Part of a small language model's weights.
Training: a variant of Muon for these matrices, 99M tokens, 12070 steps.
Each number is 128 + 24 x the weight over its row's rms, rounded and kept within 0 to 255. Layers, rows and columns count from 0. Numbers have three digits each. The size before them is the row's rms in percent of the matrix's.

# layer 4 attention query, 128x128, rms 0.053, rows 0-25, columns 0-127
094:147096114162117166133138089119155132146151102174141074098114101106143115135162098166136164135098141128141099101121151129124144145186157113118097179086138156153151101127132114140128143141138165120121154108115149121125172146156140141071125133137150112127126121114107107106097164127065149094108143153093105110128115114101112137160123144162144118163134117136147133157170150087139109125138
083:170141092142128123130128151133102137125143158135144155118094100126085119127127110173136153124137163124117163142163138113080147117143162154163168118119122072109111120129148136124119111101158136147106129116156137146148183133122143107096144115141196143121116091155108133151130149092095123103132177133156116086183194134125149091100137153145125118140144136127141152113137090141103092134118
129:134113158110113123105127106151079109139159108109101122135163131112122120076108127149139169091072146158141110096090145141138130109093140110116116121080142149084106132148190134128135154117102113154145140093121088134111129168151086114138149170125105102131101129122121168108105111125127129150134129124131086183106103122124106177135152129097163139109091172128135145151125115153149165114127
095:145153145131126114106134174134064108091125162119147099121132097126085127127125149163145142146126114167136144117176135142148123086075128114168143132084111087151115118156158089120124071110127110140166136163173105124130121136130119124166139108137132144102152106116092121106137113141134130148154134092167104131157177164119124120075145105158143140129105116126134157117097120174109124117099
083:125127107153086166165123074122170133125114088171166140100132120198140109143122087130092093120138155121152144113113131103102140117150102112121097127170165139132135083115133110113088104165139160117123135156176127113161105127099111118142112122105102137122120088136174110142146175130104146134089153160111130175107140099137119125121127102132144115132163154151116111124156147099151140120141
085:090158126118136133123134093158166148137107106113066148124140100140148102104116123098132158094131136140117090132135108134172114088173145109102140116137150128097133128181093118126122183151096142098129140141113115134080101125136114129099168135068111143126146119117150145148111133074106142148166132124125165143094106121115126128189114131133140125112126124163081109142113171082122136131149
077:088117099147166101098141121109147138118162140159162140117092128135111120146167116129124143107131155084095103159213105113136106161140177138157160147105101106159148134169059131170130155124166116102102109129107148095135142117148136127096143122125113174113189126119113141118139136088098115131116120105130138113127157143107142128129093124145148108134138130108102119124146150126126087106131
082:151134123135126129090145134103092131135150186107122151151137144106118121129141119142130086165151118129095137139194123095124151139129087173161122169119106122103118161129145111124126093075132110126133122127140119092103176161157144093156120120153125078110098118187110135125096141155149122130108135083157127146141122158101127116130143115145138151139125116128118121168109089192133122109179
128:144122157131091150118150151135105129101101153107109140143119142134092114125117116144128097175125111125132181110134123090101129105106075140167105115149133128125099168133192104115113068140142142124168131136220132156143096123128117114194108118141107105132107121162139107124109101129157143151136152104137114136124132164135131106087146119113145124139140104124137164115099125165119164120105
078:153144088126127120137116141156100143115120119119144114119155132162105094128140107113107083127099158114136116100171147081091093137101116125154140106128100100175139131126104132124101123137166142117161105188161175139114118144118110106114128057120117126090135117116100127139131159100097091133141110107113112107135143136151156132088120081152105146183095155103090102108107104157144114118105
087:114116131137082152138165081138198136134151102095151124119100141150097112155115103147169118127148109134128131112177120093104141183158094124127105122148162118149139120114130154107120097148106170096126156109160108104157121137111140126111127145137162092128106114178115082118072138144109142110107124142153122096128140129111115097131091110127121107149131106139140093172150124122070138144098
082:153106150114128136108155133121073146168128111116115164156119113154119134125081115124121156105077160149157153130121143114113137071149127106146129153130140128094112116146159140153151140080196105150123161106137119149074115128184104109103167136131099098151105121146127134121113116112142179122153162101129131158129120125150119105144169151110147130128118160120141182132136108123129187127144
114:127128154089136159146152105127117135177116105144129120156120108147136110160086119121095138167116119155148123099093132120138178102126135115119109130131119131148171086071136176130143117150125148159126108075126131160151146100119153119107096158127154129147135147129128112154130129131110172133118127155114140090134125074153123119148097152117118153147104110129146198146172181070143143133147
074:147125111114151095109121132105135121127139113141116148104139097112125094146126151136099141170147124132131168137145135144184113121141127143148155111093133121153128098143140104141134100111110088180145138140109128108145108138083142154167126138058180145122163134114136105140131126122119161076130135149167152068125174106123121107129154150129124132144151103159125121093122128091067125088067
101:130154148125142142127129125086079164164144112146123156131148110137128149114114124106097132120087162124117125113134103120140143080148168134135122115141093098108143147152102119129097163125160104128113120154102141148074100121161113134100157133080104136114161149115132148164108092075106168119158185096114151158112107108147124163154117143141132143103087163136139153103126131098158137145182
111:118154152094190113083118159114081144122111155146114155157161097124153156091122151130086147123095130160110100149129158115172129106131145132123147124096092108130145132162107123145138156109146062159124113136091131129058117114168149136126159121120109147130161126066129170148141120094118122114162125096140136118135117122149146141136127143135129146122097148110106147084122136150166132141151
074:132144108094121131130164134133165133115096152142110142190101150108110139134152136092133122189204076120128109156141137086121146145143149130122107139173117134117132116152121142151134136148152152086077142122149151135129137097150174125122127128162145091165123114168129106107139089147160117112121146111129149136132138088143127110135117133114130138140150111111139059143190121110116121164144
085:144151132143155137171154139109119116128101160160156107116132123086157105142147175097104133140153136107123108146133129126178144132148120125127112112100115133187167112098136139146088116120091122144128115143093156122151100130113151134134147117071125118111112120107122180164141189107088123166133092138129140150112112109144133115109144100134117124163109116131072080128083136084158100151155
088:124084092140168115126059168138114100146129148127142072100125111173119108123123092132104149123081159121096111153119148131126112148116124111094156159119121171158085118120117112119135115106125094106130136124078144094159187104137156130148113115161136172120155154105104123130143150130122095123133103129122097123144128146115134114131157136128099075120138120145141199135147126170145119112139
088:128142114088150117152117123184159108156115139128087132121147152081152143126106116125109140114124131126118080161122147139129161114127172108094140153131122159099103123106123159125135178122102091115125107096103132160136129132145139114097119169156144138189179130107114151184168117119144145132111103175093175105123120120143153115148098152099090106104119155111123142106122180132122138108129
085:105171102121177144118133101144162155133107101140143143123122116135154131143138127089092105134136145137120114150133143115118114132183085114102127119180104127154163121072089163112102084138155120120099092129128161131145129144145158127087083133140133157156178110126145106145108146093118123120141126177050146103149112109147169119134118144134098131152134168135122137102159132094123132140140
091:179145132153117158114112157127090136126142167102136134143117123127111115156122111165135091130109114118154164104160154111074124127097099151159158127143133112162101168149148120124127062119129119101170169140161136140133122141112134120139129103139149128091130125126088102140123124128107065123166127090142101132134175150108135112079135090147135135136141122112114126129073101190106101130108
080:120135121167114109090095159108131139123117207081103119124092164133103089127118140147174143130176129126110156173171119125130148120134126164104137126128100145127089149175133079160124109112145117135158126159135092118120147111131146140170161114161113125106109112126112147098143139144138074126147149113139107137145125149103163077146137115098119107145169106129143101149111113170101125143115
105:137118108135184097147082136116140123148157144151184096092140126107141119120167159141126163099129122143132083158136138132164159147121168109135160164065090118172132111122098133136115145102113104116129121125068173086146173131116144120116154116142121150117150140084108156143157168135093123142115089119138103118138125122114126142097137128145138107113112126103086120141096108132142086128136
089:150126141132104127108138170158119115086139155109097109140125141113078142120128094154132158097113147152139158074132158122093143129110114151157117142117090088124096147145172117126151099164139125129101161138187122167121132134150088111117111135155137103144115102127090111129126108172148125138118156098118138157157139164131181115088129117154116143076126153097147167125138103186147133119124
081:131118157097124167130131084147108111143101095131146136120153106181144102161102140096123141159131133135133096140099146108145147124134084132122101114105129149134101104097150127128142147089075116152181149113123129131129133136157140091156130108137109105154118155139099144156110167138116147164157126151131106177102127103150114161154123144105129123170092116182153137117069146145151160107181
# layer 4 attention key, 128x128, rms 0.0537, rows 0-24, columns 0-127
100:088103086146185129144096114123160137120142142146116126106105111141149097147156087168128135135103121160125095116156110168138129178147141094101144159073091099150159150126122097122127124097110121101100128090104156087128180125145165129120113124089152143112148122116110113141107155120091143102137144129102090087140140143090106123156146137163120113142152121123154133168132125163117086135133
095:128141135155163131099132139102074148111128150139121117170097089131125103085135098153117153161118123145116144115139105089122080141118099120140153166115128127120129142116160132133118093099136103109126144116173180125159140142175155151167117107143138152120145119108095125100158094094092153111156141105107086094141145157101082158120135141119156109129108105094159156101162164136106121086126
113:117138171096137128140129103148104143146171107126110125148166142113123129110103146161157138117065147166162096101074143182155132096118143094072105128093135150102110135137150144130131162106117139159126149089110104124109159153147109135119147175104103118125099154123138164144108128119121129139162129150112113172083104098133113128166138134105154146119091152130138143171132145141162150155143
090:182127166135097149126162152140075096135137137100140099134113103160114096100127138149152147146112130119151162099107116121127156087089094136195123097129122105138111147143228122136133098134124131136150150118163117165125108135128105121170121093109112073106096113148132147095127123145119147150122155129164117141144136151140128115123143102109148153138097137122133164093121141109133151142102
091:099144120151105132169132082126145116174131093148129126065140110139135116154159122102088127113149138104123100147079137120135150134161150127137133136178169141132144076157097116103146125169166155115129128147131124142145114124075132139097114094080153136175161105153144080138110163144102137136118144173128152156110116116158138160123122139147120101130149168153114112115169135093121120125145
084:123154113144145124128095113171154142089124137131129152124131147144103133129120125078154152067158164090116096117188092169135099125126169110154166115107143099130102144162065135163117181128115149105113135156083123087096138139151104136109158134112126147128138146121133171146156139096129125127110153115139144132115114149102131127144103136138142116122102135187124091148120123084117116156146
091:111142108163181136087128130102131154113159164122139152156099105123109111132156134170140135120163090149129135159186114098148099160121105142120184162089089085145111175141111117135102108103119117086158153184160140094136121148155156137166128105148117148099139126119109133145144106109120104131164140091133091117136167144099105150112135109148137117138140099094130115129120127154112101115131
078:138128131159101156121119103159085117075133142104114113142129113136112093109148109113112128177150150134108106105158092078135134155122073149139087122083127126144108173111186127133166106087132120135154136101159131136128135153170128128149114136159137099109082099155109112135122101146118121151131130124100097142129121147119099115136137126109147122182091102158194133166136134149136156114147
119:143124156111086178142187112125125127134105094114075142134100110137100103135099075112125111151126140157121155099103113090111128116131080116135094118167156126116134119105175116151144081168139136144104146109181116153125087108150114121141124149129123103146096140164168119105097128131141175142108160143111142133136108104163137118141134166114144136136122147153151165129128144081135169136106
080:184164152172117161139121133108111126129126116134132119142125137119125126103134140133141128159116149122134145127134140105115119138104116150195151127172116146198159148119123139136103061124147141133131111173148169154178110169185133141148127097098131149136129142125133102114082134134146116163151148104159149158141117160145143173136157137157132151146126134124078159079111140137162128121148
079:136122125166098130135145073126197150134136113125148099123085134117119130156153110128158158177165156116135139131138120126095171173163141147134115143129147148153167116134125138126135130137081145117112120111133135116163114139142151129143100162130146093164121127170080127100068121105097133121138125133138127110131131178090116110131087151142089111145168089137134124160125176084124109127152
100:112122140147182144108142147113104143113139130127110164196134097137173106106136125114098177104144137142140146117131111097154105145144123112091121155101116129115129155142130137127126140101119099127092176122118157137114141098199102148115147147121104121160117154094170176114151082081096138114138137119106100126129108123114097146168134154100157108133117133126147166103147175122176147116120
109:135138102092141108157132116126134116177124112138145115113097100145140129148115157098118149119106126142119090130115147134150177104143160113135122126109092123118168082073101155115133159151140116127103100089074142155141154092116154100071128150136154144152161123092109110172127148144127151105122105165149174094158127102155143091144087142136083139100100111124133143110150150090134118137129
072:119099118106149125119094123113114157158130110113165137106120128134106125147104125156120143122116094145120160136145144155128134113129121149142159085114117111134135094142143095142142091138117108143161134132123084160127086132070106114131140119111137096161162106149091103147130172096119166114125128138176129108133174112124132155120124142121138072130102131180139141098071097109073159098064
094:115158110162157129123114128095066154107142128146106183156127113145148129085141130117092134107114125133123105117156093135159098110110158125105149092105104103125097136144052141142127133101178087144071155137083150091089123135174120130093130125079113159106141127097163136141134106098133147123146149114122140126141128127145116166143139118145152148105099163100145128105123112129132109120148
100:154160186141167123091134184109054125118114160132117146182114125118132139130122161129104128131119142162099119156168119127135112096087130144120119104114092106124097138148135133138126122093134042139146135156084131125100108136157120121133141124128133156111134120102109168185149105100147125136163119093123142147119159144159140138118153139114131137139092153110119126129096112162121125151166
072:117146111102091119118136130152152113106096157110138129145102162139135139149118127092118095131187101137106118166161145100068157104157115145104078101164110103112149144093099150126127123154140131123120118119126116161145132128116168126104098150174149105120148114125107093142099125136152084094108126106123117092131134119117143092132103091149121101153149072158135066142148130110091117167127
095:128128161089117145153124139123119100150113138143136103076139112116133133141112159106138119124107149088108113158127150136150143115132157158161144094153154085157163093129130098142138141155097157139152064144124096131114090121078130125136156074130147133111146102131128133145105181140104137176134111129127151143125127112143162124111129128118105114167082160161070103109079093098131115158134
086:148105090162125095138069141100106145163093182100148133131124140166112114134117113144127141136081179149143140132143134116108111121118117138138152166116108136140078157075161094093098127107124110106150121136136141137168166108141140114160155143163140145120117108104102135143152126143150123133125106124121102122147107139138119123082205153153104137118149143110145161132114096181132150106148
080:124159123087176073123114163171167120110123131107127118130156153099128159105135178076111154088153122128118081139107148156153132125083153130116158170104121110101107119136103153111115153126134058107110122106140108131142158151155129105098146156164144136160152130120116172135155110128160145120116088128115135130171129147156136128091103147138099124088111129108122117108143139165117135141116
079:101153104114153131124128136144166113124100111100145108107124136114130104141172122081107135114150136149092122175182126111105128141136108138097146115129091124166110131112062133107128112118159095094081141143130181090137116153149142100088113108141155145132176111100126140195137156111145144142139100160121152111168160122127180117132147115159087123116122161145130100109137104119115119113122
086:163131164153088177150146137111072126130130153097115128134135132177101112166112079129138102159110126129140165072136122106072117119110124132171117105142136106148108153116182124120130074160164161126146151144172146163142113134137092132164137141123106120120115124174115111146104116150133139118141160111170137161140149144138117130110165132130130162133102144122153161143122105158115161115101
081:117142157159123107111139141136135140120096170120119163165101162175117091124112112139110163154184109123129164116139139124143123101152078140121105135144108161111130163147170115115118109123163133137179151138161077143150151136094149132197115128151140099099111131159156133113109149123148117105159167120158119144135138165114135091136146116123161130124167094150166119148130104159135174126125
097:140127134138154099135083161108093084131135165145164093108151124124122135131147168160138142115119128100148121146129152148155120123111120126165170169079120084174137149130177123104123122084111099117156125136108130117168132128126134125156147092126151145129140119120103125132139116171127123129147100126170110123122115149133125122080174094127080103120148149086115119138080077193127109123110
094:141149155141144154106150142124099125103158137116099107168109111111164149075137092130102155127107143152162145087127102116101086117103110113105107153161129109106133197128175150113132092142112125105102145108177123152149139158167091124145077155126128152115110144131132140110125065110133143136107143108099101136136104143129107147144144145136141151114142106064161144118160147146150139111130